{
  "n_layer": 12,
  "head_dim": 64,
  "d_mlp": 1280,
  "activation": "tanh_gelu",
  "parallel_block": false,
  "beta1": 0.9,
  "weight_decay": 0.11,
  "lr_head": 0.00766,
  "grad_clip": 1.0,
  "warmup_steps": 247,
  "decay_fraction": 0.752,
  "decay_shape": "linear",
  "doc_mask": true,
  "train_tokens": 773200000,
  "steps": 5900
}
Each number is 128 + 32 x the weight over its row's rms, rounded and kept within 0 to 255. Layers, rows and columns count from 0. The size above them is the row's rms in percent of the matrix's.

# layer 6 MLP up, 1280x320, rms 0.0756, rows 892-934, columns 240-319
size [103  87  98  99  98 105  98  95  98 109  98  93 110  93  84  98  95  92  95 104 106 107  94 102 103 105  93  97 103  99 104  99  96 100  94  88  99 103 108 103  87 101  98]
[[144 149 187 131 145 112 136  79 134 123  87 125 116 188 145 101 108 176 125  89  93 122 176 146 142 121 130 171  80 180  79 159 105 179  75 100 154 164 113 124 132 170 137 149  84 171 124 128 136 133 131 150 154  85 153 170  83 151  91 146 148 111 126  95 129 133  65 148  99 173 132  56 147 105 116 129 122  94 124 152]
 [105 124 146  98  88  99 140 137 170 100 167  71 123 120 151 159 132 210 133 135  77 195 202  74  99  92 114  96 133 114  82 104 125 200 145 118 108 119 151 146  55 177 148 112  94  57 102 112 108 141 157 118 177 125 119 156  99  91  98 127 155 100 159 102 145  98 159  94 114 127 177 131 129 179 118 180 104 150 128  74]
 [ 93 165 163 134  77 175 134 120 139 127  98  93 148 143 155 103 157  85 161 134 125  71 132  42 160  63 118 111 136  60 103 141 207 172 146 134 150  69 116 143  70 170 139 124 141 129 123  79 126  77 171 101 164 145 166 123 111 117 105 178 124 153 168 146  83 152 121 134  67 147 123  89  90 147  26 110 127 157 188 158]
 [153  86  75 165 123 135 137 119 173 191 165 127 196 145 142  82 103  95 150 121 142 131 163 130 168 105 110  62  84 204  92 148  91 181 134 134 123 144  89 146  95 180 113 144 134 129 120  88  95  74 201 155 189 156 135  99 155  95 117 137 143 100 111  85 132 173 139  97 102 122 160 143  89 165  97  99  99  78  79 150]
 [147  84  78 126 125 166 129 147 149 138 181 183 126 103 127  66 162 128 163 142  73 120  99 129 149 138 125 100 124 128 135 117 151 130 184 143  90 131 134  93  74 191 108 148 154 123 122 126 106 126  94 150 167 167  99 105 143 139  99  54 157 124 129 157 145  74 188 136 133 139 153 170 130 127 100 128 124 159 137 104]
 [146 137 132 116 132 127 124 189 158 105  93  94 147 143 186  78 184 166  83 103 143  75 137 105  54  93 107 155  76  94 129 101 155 205 111 151 143  74 154 129 126 149 124 135 159 104 133  97 171 162  83 133 146  61 165 153  59 139 134  91 118  70  73 133 141  99 142 114 142 122 120 122 119  73 125 121 102 110 164 156]
 [124 102 163 160 149 102 135 158 118 126 102 210 107 151 147 192  88 128 104 110 167 124 150 131 130 120 122 175 121 172 113 110 129 161  78 105 109  77 113  36 149 127  80 138 146 118  82  68  96 114 126  70 173 151 143 137 136  22 139  75 141 163 170 184 167 109  76 120 135 110 123 115  92 125 146  91 154 119 112 179]
 [120  68 136 173 150 151 130 129 177 157 131 103 119 116 132 125  99  95 151  83 166 105 140 145  70 140  76 103  67 124  71 105 133 128 106 113 112  69 110 115 139 121 123 130  85  91  87 137 136 117 116  79 187 113 104 164  96 219 123 130 185 167 146  90 166 114 129 153  94 111 174 113 144 124 169  83 142 119 144 117]
 [134 123 141 105 141 130 154 132 141 110 114  34 166 147 108 122 124 216  76 187 120 128 124 133  77 128  81 139 121 110 128 136  87 111  84 112  98 115 102 127 161 140  91 147 156 185 127 105 135 197 114 130  96 140  92 142  92 154 122 107 122  73  36 132 130 152 149 133 120 162 155 136 150 137 111 186 157   8 128  82]
 [104 132 113 151 114 109 119 138 127 123 158  79 146 167 138 143  89 100 129  52 140 149 132 153 150 108  94 141  65 166 141 132 131  98  81 100 140  84 136  92 128 143  96 110  87 159 116 139  12 219 146 129 139 132 139 145 136  68 132 173 118 110 124  94 127 126 178 136  86 157 116 146  85 135 153 172 132 144  92 143]
 [138 145 158 101 200  83 136  82 156 153 132  87 155 228  91 104 126 187 146 112 134 154 121 164  76 112   7 107 122 129 135 162 120 105 114 134 150 154  85 147 159 129 114 130 103 127 176 129 103 155 118  99 103  64 127  98  87  86 167 109 124 130 125 121 143 103  87 128 118  74 168  74 126 120 127 102 168 143 142 143]
 [ 72 105  59 109 147  74 192 114 187 164 154  96 152 167 126 142 126 120 174 118 121 153 140 125 130  85 125 177 109 117 127  97  85 149 144 175 166 141 131 115 121  96 144 129  79 109 156  97  83 168 118 124 126  96  96  92 135 201  57 108 116 122 141  92 144 130 114 107 125 123  92  82  75 141 141 182 110 102 152 120]
 [113 154  79 131 144 142 159 130 150 151 165  72 140 133 107 129 150 130 185  69  79 221 140 156 117 103 130  79  92 119 122 120  88 133 172 165 145 131 145 189 133 151 128  99 162 129  64 154  96 105 156 113 204 141 199 113 107 176  83 102 103 147 128 134  75 200 121  76 130 129 115  59 153  30 124 130 128 115 160  84]
 [135 160  92 117  96 152 164  83 109 195 131 135 142 151 179 159  89 130 164 122 130 151 151 106  70 114 134 139 135 145 103 105 105 133  84 144 113 116 131  92 130 107 126 161 153  86 158 146 156 146 149 144 122 137 156 137 119 150 132 138 140 127 125 179 142  95 153 106 130  99 203 135 206 125 132 119 106  90 117 186]
 [151 127 101 132 137 197 174 147 118  86 163 155 150 122 134 141 115  91 128 161 114  88 129 111 129  84 110 108 133 124 116 122 111 124 166 132 145 149  93 157  93 148 116 171  69 161 125 177 115 151 105 139 132 191 164 143 146  90 139 123  64  97 140 118 112  71 133 194 122  99 105 157  48 147  91 125  84 164  77 121]
 [ 54  12 114 111 158 147 116 137 115 207 183 103 131 123 115 142  76 154 204 119  94 105 159 143 154 131 127 105 119 126  90 103 194 183 131 138 162  83 160 153  91 182 155 157  84 111 151 165 138 136 128 125 151  89 154 109 102 128 103 117  99 109 112 150 154 140 129 173 121 178 155  92 166 172 100 137 121 139 146 171]
 [136  78 134 155  87 112 199  85 114 137 124  65 121 147 125 141 133 158 144 143  80 139 116 157 141 198 132 153 155 143  71 167 152 140  74  95 184 128 146  92  95 130 163 118 142 107  88 143 124  72 146  99 128 113 108  78  88 189  78 135 100 142 161 104  70 140 105 173 151  96 131  88 163  86 120 144 171 100 135 109]
 [102 173 116 175 109 119 128 117 117 145 150  86 167 119 114 109 184 162 110  98 104 132 208 108 158 116 137 155  96 164 123 104 140 155 147 171 141  80 137 136 150  80 125 102 106  59 120 165 123 142 101 129 107 118 111 138 121 150 181 142  77 167 117 149 100 144 157  98  84 109 152 124 202 124 151 151 132 119 140  82]
 [158 149 152 140  72  93 133 149 154 152 103 125 173 136 116 135 161 148 163  94 160 156 162 123  80 108 117 155 133 107 126  78 142 137  62 126  99 112 162 156 135  87 106 109  86 108 166  66 123 143 177  37 121 120 169 105  73  77 123  58 128 114 140 180 116  75 165 120 153 144 131 120 124 155 128 115 121 147 135 120]
 [170 111 156 131  90 107 159 160 119 120 104 142  97 101 114 205 148 155  99 124 135 102 136 174 112 117 116 142 129 175 112 125 133  90  76 144 131 103 141 134 135  99 104 118 109 159 138 103 136  90 136  92  92 137 128 100 125  60  45 171 168  76 124  91  56 116 143 107 115 101 125 103 164 185 122 125 111 154 156 151]
 [ 83 133 191 185 110 152 122 120 165  69  97 133 202 171 123 136 108 128 179 159  58 164 154 108 126 100  91 104  84 110 113  65 117 107 143 100 125 142 108 118 180 144 138 107 144 139  88 126 136 100  92 132  98 188 111 206  98 112 106 124 138 166 126 164 110 116  94  89 123 121 127 121 139 119  90 145 113 119 103 120]
 [ 73  63 176 144 154  89 148  91 137 141 128 122 148 147  86 115 108 148 111  48 101 181 100 195 119 134  85  45 124 123 142  99 140 114 121 161 109 139  98 154 104 160  84 115 101 171 169  87 139 182 101 128  90 168 116  58 134 123 144 104 127 165 126 137 118 115  88 123 122 125 189 142 168  82 157 150 173  66 102 170]
 [129 112 162  87 140 134 149 134 132  59 154 116 127 113 133 120 181 170 129 143 112 147  78 106 148  22 131  83 106 166 133 147 108 145 134  54 110 132  77 107 151 170 149 138 131  88 151 177 113 121 102 101 201 100  93 129 131 102  75 160  83 100 102  92 119 130 128 111  94 104 155 144 151 126  76 164 116 103 207 150]
 [121 151  56 126 172 129 166 160 120 138 133  91 156 190 115 148 124 100 159 132 155 114 179 145 110 118  90  97  98  97 135 107 158 128 166 126  86 129 134 158 124  93  72 122  97 130 115 140 109 161 107  81 117 150 128  90 149  82 118 161  90  71 203 149 145 137 175 107 137  87 165  93 122 131  99  88  90 104 118  95]
 [131 154 156 139  60  74 158 120 134 100  94 163 102 159 185  90 149 120 130 130 128  90 134 140 135  92  91 116  79 145  56 132 118  93 102  82 128 135  66  69 105  83 117 145 146 150  72 126  76 104 120 109 153 102 148 166 109  77 122 133 114 105 150 113 143 146 126  89  64 121 150 109 113 112 160 141 192  47 135 159]
 [115  70 138 179 170 146 130  51 115 172 177 172 122  79 140 106 116 143 187 106  39 121 142  73 120  80 144 127  94 177 143  97  86 110 107  83 128 104 134 122  71 200 137 124 136  70  92 129  86 106 135  98 196 177 123 133 133 139 121 150 142 134 132 117 127 162 110 118 134 126 144 129 131 111 165 171 132  89 107 134]
 [114 119 114 127 120 147 120  90 133 137 162 126 133 153  97 131 193 165 199 106 154 146  94 122 130 171 143  73 113 189  82 117 127 138 152 144 110  87 141  94 140 152 147 151 118  79 124  96 173 113 241  92 100 132 194  82 141  83 150  58 161 148  92 135 105 123 137 149 141 100 168 105 133  73 120  75 104 108 160 173]
 [141 114  84 184 126 112 128 148 110 147 175  59 177 135 147 156 161 162 130  70  70 149 121  80  92 192 174  88 141 164 161 144 124 167 145 178  78 149 117 148 138  76  75 115 160 153 121 139  77 122  53 126 104  41 176  98 124  88 150 145 145  77 101 161  71 156 111 120 123 163 152 143 158  78  45 112 137 172 199 161]
 [118  83 132 105 132 104 152  92 165 134 101 134 129 168 159 141  83 143 180 131 126 196 147 130 121 187 104  58 154 171  85 101 143 133 108 168 137 137  60 137 148 128 139 126 108  49 168 109 144  81 111 119 143 127 133 175  93 214 139 152 127 155  98 123 121 130 142 153 126 158 134 113 134 148 152  74  85  93 171 143]
 [145 154 115 115  42 110 124  50 149 173 180 139 140 167 135 134 168 199 155 134 168  97  88  56 117 159  73 110 131 104 109 130 155 147 116  65 131 105 167 110 116 173 105 138 115  84 131 144 110 146 150 104 143 110 114 117 158  71 143  90 177 101 101  92 101 144 132 131 164  81 143  89 138 114 137 111 164 164  91 162]
 [107  97 142 152  80  99 189 116 159 104  95  95 153 102 136 125  57 141 118 121 184 125 124 114 103 139 103 103 136 129  91 100 187 166  86 102 132  55 116 198 123 127 152 142 189  41  87 145 147 186 104 115 143 118  82 132 119 180  45 160 186 168  91 125  67  56 157 163 135 132 101 163 150  94 121 128 146 113 167 162]
 [156 140 116 198 127 108 134 172 143 119 175 183 119 167 120 123  95 175 179 135 168 140 122 137  77 123 157 142  76 145  93 118 178 114 161 116 128 173  98 113 183 125 102 108 175 135 122  96 112  76 143  99 130 136 155  63  43 141 129  61 142  76  82 147 110 131  90 104 104 176 139  56 139 126 132 130 132  90  76 137]
 [ 88 120 149 170 109 112 106 101 161 126 173  82 150  98 195 141 125 177 147  99 102 223  99 151 128 123 101 110 102 121 122 160 181 146 115 137 144 123 126 134  87 175 159 112 109 111 143  99 116 122  58 140 149 130 138 126 115 103  75 176  89  48 156 122  80 127 139  86 131 149 106  54 111  70 157 138  79 152 137 157]
 [ 44 109 126 107 161 197 167 159 164 178 159 136 176 100 135  88  86 155 128 144 114  95 100  87 154 175 133 109 103 115 118 104 154 114 193 124 134 148 100 152  61 104  63 168 144 158  91 216 182 137 111 153 159  87 190 118 168 110  86 161 120 110 161 118 109 108 158 125 109 121  44 144 110 122 149 147 172  73 157 139]
 [152 157 147 124  91 135 183  28 173 160 171  66 126 106 123 137 102 134 124 152  62 127  77 146  43 169 107 111 141  81 142 160 115 117  93 139 161 106 128 137  45 188 149 127 161 154 189 101  96 120 129 118 101 153 159 144  75 134 151 194 121 109 137 131  92 142 174 101 152  87 132 161 152 109 139 131  97 161  41 123]
 [122  65 183 190 132 137 139 107 101 142 131 163 114 157  95  91 133 154 111 104 162 127  83 132 109 167 117 141 121 135 126  96 141 162 162  69 170  98 108 100 138 131 148 157 108 164  86 142 136 165 151  77  64 137 122 114  98 105 143 158 114 161 162  98 109 103 146 137 133 184 104  98 155  83 163 140 149 172  73 150]
 [115  45  90 146 131  72  85 183 130 134 147  96 108 123  92 195  80 142 145  84 157 175 165  63 132 117  60 148 155 148 145  50 169 136 108 150 144 122 153  75 151 184 112  82  85  99 133 105 125 117 124  86 197 112 118  91 122 202 154  67 140 103 195 135 156  83 135 138 135 156 154 173 136 111 122 143 157  81  74 145]
 [ 61  78  66 193 158 173 156 123 156 112 140 119 130 131 124 169 124 138 212  92 137 121 123 112  88 123  86 140 121 104 140 118 134 147 108 117 143 112 109 113  66 174 146 103 136  99 115 140  63 139 105 139 126 193 169  76 132  76 177 100 113 112 126 122 133 149  92 136 139 111 114  92  75 132 121 132 202  87  84 174]
 [160 167 115 115 143 125 124 175 213 160 124 140 114 143 113 119  84 166 124 113  74 140 173 129 104 124 127 127  92 177  86 157 143 165 112 107  86 110 132 158 142 105  87 102 158  77 112 115 100 109 120 125 160 177  73 149 117 139 152  80 135 156 144 145  60  88  99  77 111 137 147 164  99 109 119 128 159 181 112 128]
 [ 90 121 165 169  99 128 135 138 174 136 105 179 147 102 106 130 110 138 182 134 117 147 117 108 181  93 108  94  79 150 149 148 104 135 119  68 155 151 125 109 146 205 116 174  89  99  82 122 133 188 146 142 119 146 153 132 131 103  63  90 155 119 109 155  92  94 136 125 110  73  99 167 129  72 115 196  91 130  82 103]
 [168 105  99 135 146 132 108 135 135 150 113 104 143 102 113 142 146 152 137  91 134 171 147 131 106 128 183 105 142 139 131 144 115 116 131 108 107 118 101 166 116 101 137 130 143 192  46 104 176 156 119 133 137 110 122 154  83 111 105 153 131 199 155  88 106 115 127 116 132 122 156 121  91  85 121 135 124 148 150 110]
 [ 68 121 159 155  40 143 115  76 106 175 139 134 201 119 139 180 152 230 159  78 118 155 155 168 106 170 169 156 162 154 103 136 158 116  84 154  83  94 141 143  90 101 124 170 106  95 122 148 177 153 136 142 113 103 117 132 122 123 135 125 128  79 127 105 115 118 133  89 154 135 112 127 142 156 135 164 121 128  92 134]
 [ 74 136 120 102 175 147 104  90 193 104 126 142 146 124 176 112  71 150  45 106  81 119 143  81 198 101 107  97 114 184 103 140  68 108  82 132 142 145  98 188 210 122 110 137 139 105 154 118 145 100 115 135 126 130 108 163 123 171 122  66  94  56 167 144 110 106  94 130 108 111 110 119  79 138  97 199  97  74 108 140]]
# layer 6 MLP down (transposed), 1280x320, rms 0.0697, rows 892-933, columns 240-319
size [104  93  96  96 102 103 100  92 100 108  94  95 105  95  89  93 104  99  99  99 106 105  97 100 103 105  94  94 101 102  96  92  94  96  90  90 100 109 113 100  82  98]
[[116 118  80 183  93 121 123  90 108 116 131 152 131 134 197  99  78 144 128 129 111  91 130  34 161 123 151 131 170 141 142 119 118 165 131 207  84 163 172 126 151 106 102 112 142 155 137  82 143 115 171  91 171 157 168  82 147 159 126 121 129 111 100 192 110 163 124  79 132 139 149  91 106 123 120 131 148  59  86 134]
 [100  95  87  95 189 118 105 115 193 116 132 172 109 113 167  66 112  99  97 116 102  76  99  92 106 141 177 156  99  88 169 114  83  64 124 105 139 138  95 128 142 120  63 149 146 148 210 108 157 144  73 132 166 167 131 165 169 115 153 107 135 132 107 131 123 164 104 150 161  98 138 108 118  83 136 137 135 131 119 123]
 [156  76 128 100 192 127 164 209 104 130  98 136 145 157 140 158 137  57 136 116  97 121  71 182 140 122 124 181 130 193 124 149 135  40 135 107 133 146  93  91 153 131 141 135 116 115  97 117 134 118  94 150  83 108 123  98 125 105 148 134  40 174 116 105 143 151 145  83 125  87 148 108 140 125 128 102 142  59  77 124]
 [170 180 110  89  86  65 116 101 118 156 137 112  91 131 140 193 121 132 123 161 115 108  42 134 103 187 160 124 140 170 129 120 139 101 114  83  90 121  90  88 188 130 108 163 100 147 100 144 181 130 163 196 147 162 139 170 194 163   0 144 124 102 187 165 121 110 123 158 157 106 154  91 149 172 151 109  86 128 182 125]
 [140 139 149 176 131 148 123 126  99  71  83  55  84 134 165 113 128 103 129 135 169 158 147 116 164 140 154 116 145  96 160  88 141 125 125 103 169 150 147 131 105  98 110 110 132  98 164  91  89 181 118 163 105 139 119 127 179 159  93 154 112 112 123 130 152 114 135 127 188 159 186 112 118 112 128 103  71 157 100 137]
 [138 117 131 103 124 124 103 139 167 145 133 158 104  81 141 110  53 146 138 103 158 172  94 111 132 169 111 130 118 108 157 175 126 137 165 173 166 134 138  74 125 153 125 150 108 118 127 149 124 131 109 181  95 153 114  96 165 121 163 147 155  88 171 101 147 101  86 135 135 133  78 167 173  71 144 150  43 110 146  92]
 [106 178 106 156 116 123 150 175 127 144  99 164 110 165 168  90  75 144 171 114 137 102 137 151 188 117  47 129 127 137 135 164  71 162 165  94 135 154 112 152 125 172 113 136 129 121  75 121 172 127 120 162  96 155  92 125  94 143 131  70 125 107 112 144 107 166 110 116 158 144  86 109 154 101 154 132  92 175  68 135]
 [ 78 133 140 130 127 171 120 146 145 101 125 117 164 130 131 128 109 176 136 154  65 129 167 127 111 157  95 157 142 171 147 111  90 106 149 119 157 113 162 173  95 102 138  84  99  95 117 116 168 147 168 179 141 166 187 136 133 143  59  90  76  87  98 116 170  73 163  71 125 172  96 110 137 148  81 114 128 128  96 108]
 [111 107  82 101 164 122 119 153 109 113 127  64  90 107 153 173 178  92 116 160 117 121 133 114 123 150 124 119 125  94 114  82  83 173 176 132 118 153 134  72 142 211 102  97 137 132 145  92  81 114  95 215  83  30  98 144  99 171 107 204 114 118  94 181 142 191 159 151 126 127 151 144 157 107 165 156 145  62 149 117]
 [167 117 115 155  83 110 119 133 126  97 127 135 147 116 158 114 132  92 125 111  77 146  99 161 174 127 139 145 145 117 172 141 118 155 116 107 170 152 103 124 164 125  74 151 167 176  94 146 190  98 141 113 115 115 144 140  64 146 119 101 134 157 202 185 127 111 121 101  99 131 108 148 121  72 125 104 139 146 125 160]
 [158 171  97 126 165  88 118 166 140 139  95 195 147 137 130 169 106  94 137 123 112 117 139  84 137  92 112 111 122 157 118 110 179 113  62 152 108 119 144 111  92 125 154 162 125 118 122  77  94 132  83 154 152 156 183 130 105  94  99 199  87 116  82  96 128 124 160 118 121  93 128 127 154 129 143  77 193  75 115 139]
 [148 144 171 102 149  85 142 118 147 136 137  92 138 152  82 129 107 147 121 120  89  95 135 147 104 118 118 106 154 112 140 109 171  55 175  95 156 111  91 126  85 165  84 153  97  96  95 150 101 144 108 168 118 122 113 161 168  84 158 139  78 103 131 134 186 108 139 127 117 140  98 187 152  76 125  99 120 112 137 140]
 [177 182  77  74 107 135 146 124 134  94 118 177 115 146  95 172 161  89 105 103 150 174 184 132 119  84 197 152 112 122  69 149 139 150  98 130 154 179 193 121 180 152 114 165 105 147  77 142 139  93 120  45 175 105 109 157 129 103 139 161 125 127  99 174 119 156 103 166 135 196  90  89 153  99 176 157  88 203 109 132]
 [ 89 161 122 179 125 126 116 116 138 139 124 133  70 100 111 141 155 153 141 110 129 204 130 102 134 161 101 108  60 155 133  82 141 150  66 178 121  67 163 153 114  88 155 106  98  84 129 143 136 102 109 103 189 150  97  76 100  74 129 111 164 111  95 138 129 130 101 146 120 107 147 103  89 174 155  69 151 139  83 125]
 [174 116 152 138 119 107 119 145 114 110 131 123  62 114 185  89 149 179 106 126 120 130 130 103  57 132 135  79 123 103 130  83 100 183 158 121 122  98 150 145 174  77 128 114 152 141  97 148  88 132 121 133  79 209 134 146   8 143 157  98 109 137  79 183 165 164 107 133 143 124 137 121 146 170 115 122 136 125 114 101]
 [119 167  97 160  97 138 134 133 154  96 101 144 127 198 120 143 139 149  66 119  98 141 105 124 102 131 132 103 177  49 145 143 153 104  73 170 166 132 106 105 182 128 133  87 125 111  64 150  85 124  77  96 159 141 128 107 147 126  87 124 112 155 152 103 196 144  67 193 179  82 165 131 150 123 132 135 129  87 148  77]
 [166  81 118  97 152  63 129 142  95 146 151 124 121 133 134 157  29 115 166  88 121  83 139 111 110 170 133 115 189 106 149  88 172 142 129 119 128 147 147 112  64 148 152 144 187  78 112 113 138  87 112  99 143 163 146 109 143  63 105  79  51 124 161 130 100  83 161 190 134 116  96 158 157 120 178  39 141 175 139 150]
 [103 195 144 134 103 167 151 114  27  87 130 132 147 122 137 182 113 100  82 110 133  54 115  98  97 126  55 150 132 148 171 168  98 147 141 221 119 141 117 135 103 176 166 132 124 147 142 108  87 134 133 159 135 157 158 109  70 130 168 112 144  89 154 163 158 183  89 137  91 165  78 121 145  79  60 112 136 120 152 111]
 [161 142  76  81  91 153  93 164 114 154 128 121  82  73 107 107 133 157 176 161 154 103 131 121 182 144 147 117  79 121 132 152 136 179 161  52 125 148 132 101 158 164 133 135 114 117  81 138 123 180 132 135 103 171 163 113 121  64  85 113  82 121 162  57 132  88  88 142 176 149 171 132 160 165  99 150  86 100 180 133]
 [ 97 142 103  51  89 158 135 123 194 145  72 120  90 161 117 115 139 177 129 150 121  87  95 113 118 142 121 114 172 128 119 143 138 101  96 125 103 142 129 136 169  89 136 187 121 104 155 156 126 161 163 206 109 134 151 119 140 146 154  63  94 134 123 100 131 139 145 100 140 168 200 102 117  81 166 192 144 125 111 121]
 [ 77 188 160 136  85  98 176 172 143 105  83 122  68 125 100 109 116  98 162 155 110 107 129 163  64 161 135 111 138  96 162 157 183 122 135 114 191 172 126 148 118  96 105 138  91 114 102 123 139  99  71 149  98  95  64 160 187 125 135  83 132 139 125 116 175  74 151 128 196  91  98 153 163  91 165 115 186 130  59 130]
 [ 69 151 117  34 127  83 150 158 122 112 110 128 127 126 148 130 180 174 125 108 121  88 160 159 204 102  96 134 135  95  76 115 128 105 106 141 159  89  64 173 125 105 115 161 112  60 158 104 165 172 117 172 119 135 155  89  84 171  84 169 113 165 221 145 121 155  83  87 166 141 164 115  95  93 148 129 150  74 101 139]
 [109 139  96 139  81 115 123 113  96  98 128 147 143 123 158 133 168 174 118  71 113  92 167 110  88 148 102 123 108  86 145  81 102  66  90 152 147 139 168 135 111  73  83 143 101 118 167  98 139 130 116 137 167 134 158 152 170 132 125 165 148  98 144 112 130  73  58 127 152 147 122 127 117 113  98 180 132 109  67 162]
 [119 127 162 171 130 152 139  73 148 134 157 112 112 148 138  71 179 148 117 123  91 127 147 114 190 136 133 103  88 145 113 168  94  70 118 117 210 126 200 202  98 128 139 114 117  79  92 137 123 113  94 215 172 175 121 185 126 142 165 119 125 121 119  79 135 100 150 165 150 139 150  88 102  75 127 105 112 161 172 113]
 [165  93 130  72 128 158 133 177 138 155 109 133 155 113 146 104 122  99  63 164 141 116 121  93  90 155 131 125 144  97 138 175 149 130 174 167  99 110 148 166 138 129 134 136  92  43 152 130 164 179 200 137 124 179  96 166 133 154 143  77 162 167 117  94 127 133 122 142 168  90 171 142  59 143  76  99  86 117  91 158]
 [114 156 145 151 124 105 116 138 192 144 151 129 115  99 101 132 112 147 158 120 135 133 157 165 127  96 122 141  92  98 127  85 160 161 148 122 120 147  97 148 119 128 133  91 125 120 102  94  98  73 101 101  93  89 161  96 104 215  77 196 151 139 147 159  88 154  43 147  71 131 108 176 160 124 171 160 193 102 153 125]
 [125 120 137 147 120 136  99 146  86 139 107 157 118 152 110 128 144 131 104 127 120 116 170 153  76  76 179 101 146 112 140 136  94 173  90 123  94 181  98 163 160  78 138 100 102 169 113  99 151 155  96  56  84 199  96 105 142  68 123 119 124 134 130 125 135 113 111 133  91 120  99  69 112 169 142 138 148 156 125 157]
 [173 128  87 146 133 144 153  87 149 138 122 154 136 175 151 113 172 105 128 140 162 171  75 168 129 111 126 116 103  59 124 207 151 118 106  79 177 148 163 129 153 123 161 157 109 112 148 110 179 106 137 134 123 148 113 122  88 175 143 124 116 151 147  68 120 109 121  95 109 102  92 105 119 189  98 164 155  76 106 101]
 [114 150 197 133 128 114 134 176 121 177 182 109 145  83 159  98 133 105 150  99 116 166 116 119  63 109  75 138 111 111  80 129 132 135 111 147 157 102 129 115 150 114 114 101  90 139 108 127 104  72 115  96 137 192 131 108 122 136 168 133 184 175 111 177 110 161 120 129  85  98  97 164 111 140 100 127 172 179 140  91]
 [143 208 113 153 118  97  89 137 175 184 134 134 119 100 144 145  82 118 154 116  82 113  92 126 100  99 125 134  80 135 140 126 155  83 158  91 189  53 100 156 124 135 152 155 105 141  85 124  78 146 151 162 120 107 136 117 174  74 143 154  55  97 168 149 108 103 117 155 106 179 162  93 140 124 108 144 128 118 116 190]
 [ 83 133 120 133 149 143 162 189  69 150 130 114  87 135 123  85  56 100  64 135  75 175  72 113  59 143 173 101 151 213 130 155  88 119 121 185 164 149 157 150 150  74  70 111 114 123 145 123 137  98 183 177 183 114 117  90 165 151 153 104 105 162 106 119  84  86 103 140  91 157 109 106 102 165 129 101  91 173  76 143]
 [ 77 155  93 130 152 104  95 141 120 131 124 107  97  74 133 120 111 122 105 115 149 163 126 161 159 177 121 140 120 159  84 115 182 165  76 100  66 148 114 168  96 104 120 187 130  79 189 166 108 163 156  72 137 116 111 146  94 104  64 130 174  67 152 120 160 125  83 114 165 100 159 124 115 146 108 186 103 116 163 110]
 [162 119  99 127 136 122 138 145 135  98 155 139 166 133  71 149 147  89  72 138 105 104 110 100  92 113  91 101 117 152 134 104 132 130 127 157 211 145 120 160 179 163 146 120 107 143  84 129 146  85 168 156 165  64 138  96 177  94 104 106 142 120 170 180 133 137 116 154 129 130 163  86 114 121 133 130  87  58 106 129]
 [167 123 115  90 123 101  91 117 166 127  94 141 113 115 133 111 172 134 135 138  35 163  77 122 159 132 152 151 103 126  99 162 120  95 113 110 179  70  97 168 128  95 132 118 146 161 168 113 184  91  75 144 166 113 126 126 101  97 110 146 136 131 148 134  71 147 180 150 120 130 137 147 148 165 178 107 134 120 132 138]
 [125 151 177 128 123 155 149 135 113 152 137 153 141 166  98  87 174 109 101 110 140 125 210 132 146 165 161  83 148 131  92  71 115 174 165 124 158  82 182 131 162  64 144 163 117 177  96 108 104 154 121 122 157  62  98 165 123 143 135 174 137 153 123 188  98 108 121 151 114 121 133 158 155  98 101  82 114 127 109 165]
 [ 84 168  94  87 163 125 116 150  94  93 119  58 108 176 109 187  99  80 118 140  72 133 156 124 108  85 105 108 117 155 118 131 108 177 131 161 109 179 132 159 116 105 133 130 138 133 138  94 106 110 161 101 163 137 141  96 144 100 177 102  95  84  96 124 130 102 123 171 135 114 126  87  72 168  85 112 102  77  90 164]
 [185 153 121  71 126 127 193  91  89  85 131 118  93 171 189 160 134 118 150 125 147  75 108  96 140 100  91  99 116 135  45 149 127 135 197 203  76 140  78 157 122 130 169  77 134 140 117  97 133 111  93 148  89  99 168 188 126 100 147 123 149 149  90 117  75 140 144 154 118 120 133 114 195 109 116 157 175 146 127 133]
 [141 113 156 130 175 153 151 159  72 105 163 100  79  92 110 127 131 187 141 134 140 130 155  92 135 173 133 121  53  79 117 125 123 126  88 101 123  86 132 155 100 141  80 146 128 163 110 150 144 165 146  69 129  77 158 109 124 130  98 143 175 154  95 129  55 151 188 112 134 221 104  61  65 154 139  83 130 117 136 108]
 [156 174 104 111 132 122 139  97 158 146 131  28 143 156  64  98 117 115 128  85 144 118 144 153  87 135  59  91 106 150 128 110 178 148  56 153 109 131 134 113 100 147 144 131 141 128 147 169  53 143 154  85 137 137 124 101 135 170 151 141 100 170 111 119 170 139 173 141 135 126 156 113 151 111  99  93 118 170 147 176]
 [116  95 140 155 166 160 138 105  80 120 134 112 129 116  78 113 183  96 176 150 129  80 163 105 118 138 161 113 136 134 128 115 120  99  90 153 119 108  80  85 121 119 157  96 138 185  77 105  89 137 146  37 112 139 195 159  84 120  94  87 181 186 130 143 128 171 147 124 127 156 143  91 178 125 150 171 134 137 161 195]
 [154 169 111 144 142 121 120 150  87 149 130 107 128 105 123 101 121 142 121 150 157 101 171  91 164  91 113 161 126 136 104 182 145 109 118 168 149 112 177 145 142 117 112 213  77  91 153 151 163 145 103  74 124 127  93 147 110 167 127  87 113 154 130 146  65 100 114 140 105  94 113 121 101 157 112 123 161  90  94 171]
 [119 142 136  78  95 157  56  93 100 109 100 151 121  81  89  78 112 109 105 136 117 130 128  78  72  85 132 180 149 198 125 191 111  68 148 167 135  92 110 139 163  94 101 114 131 131 173 161 142 109  92 160 230 143 150 127 111 146 171 158 116 179 132 142 143 138  96 133 117 112 110 219  87 152 124 122 175 112 154 123]]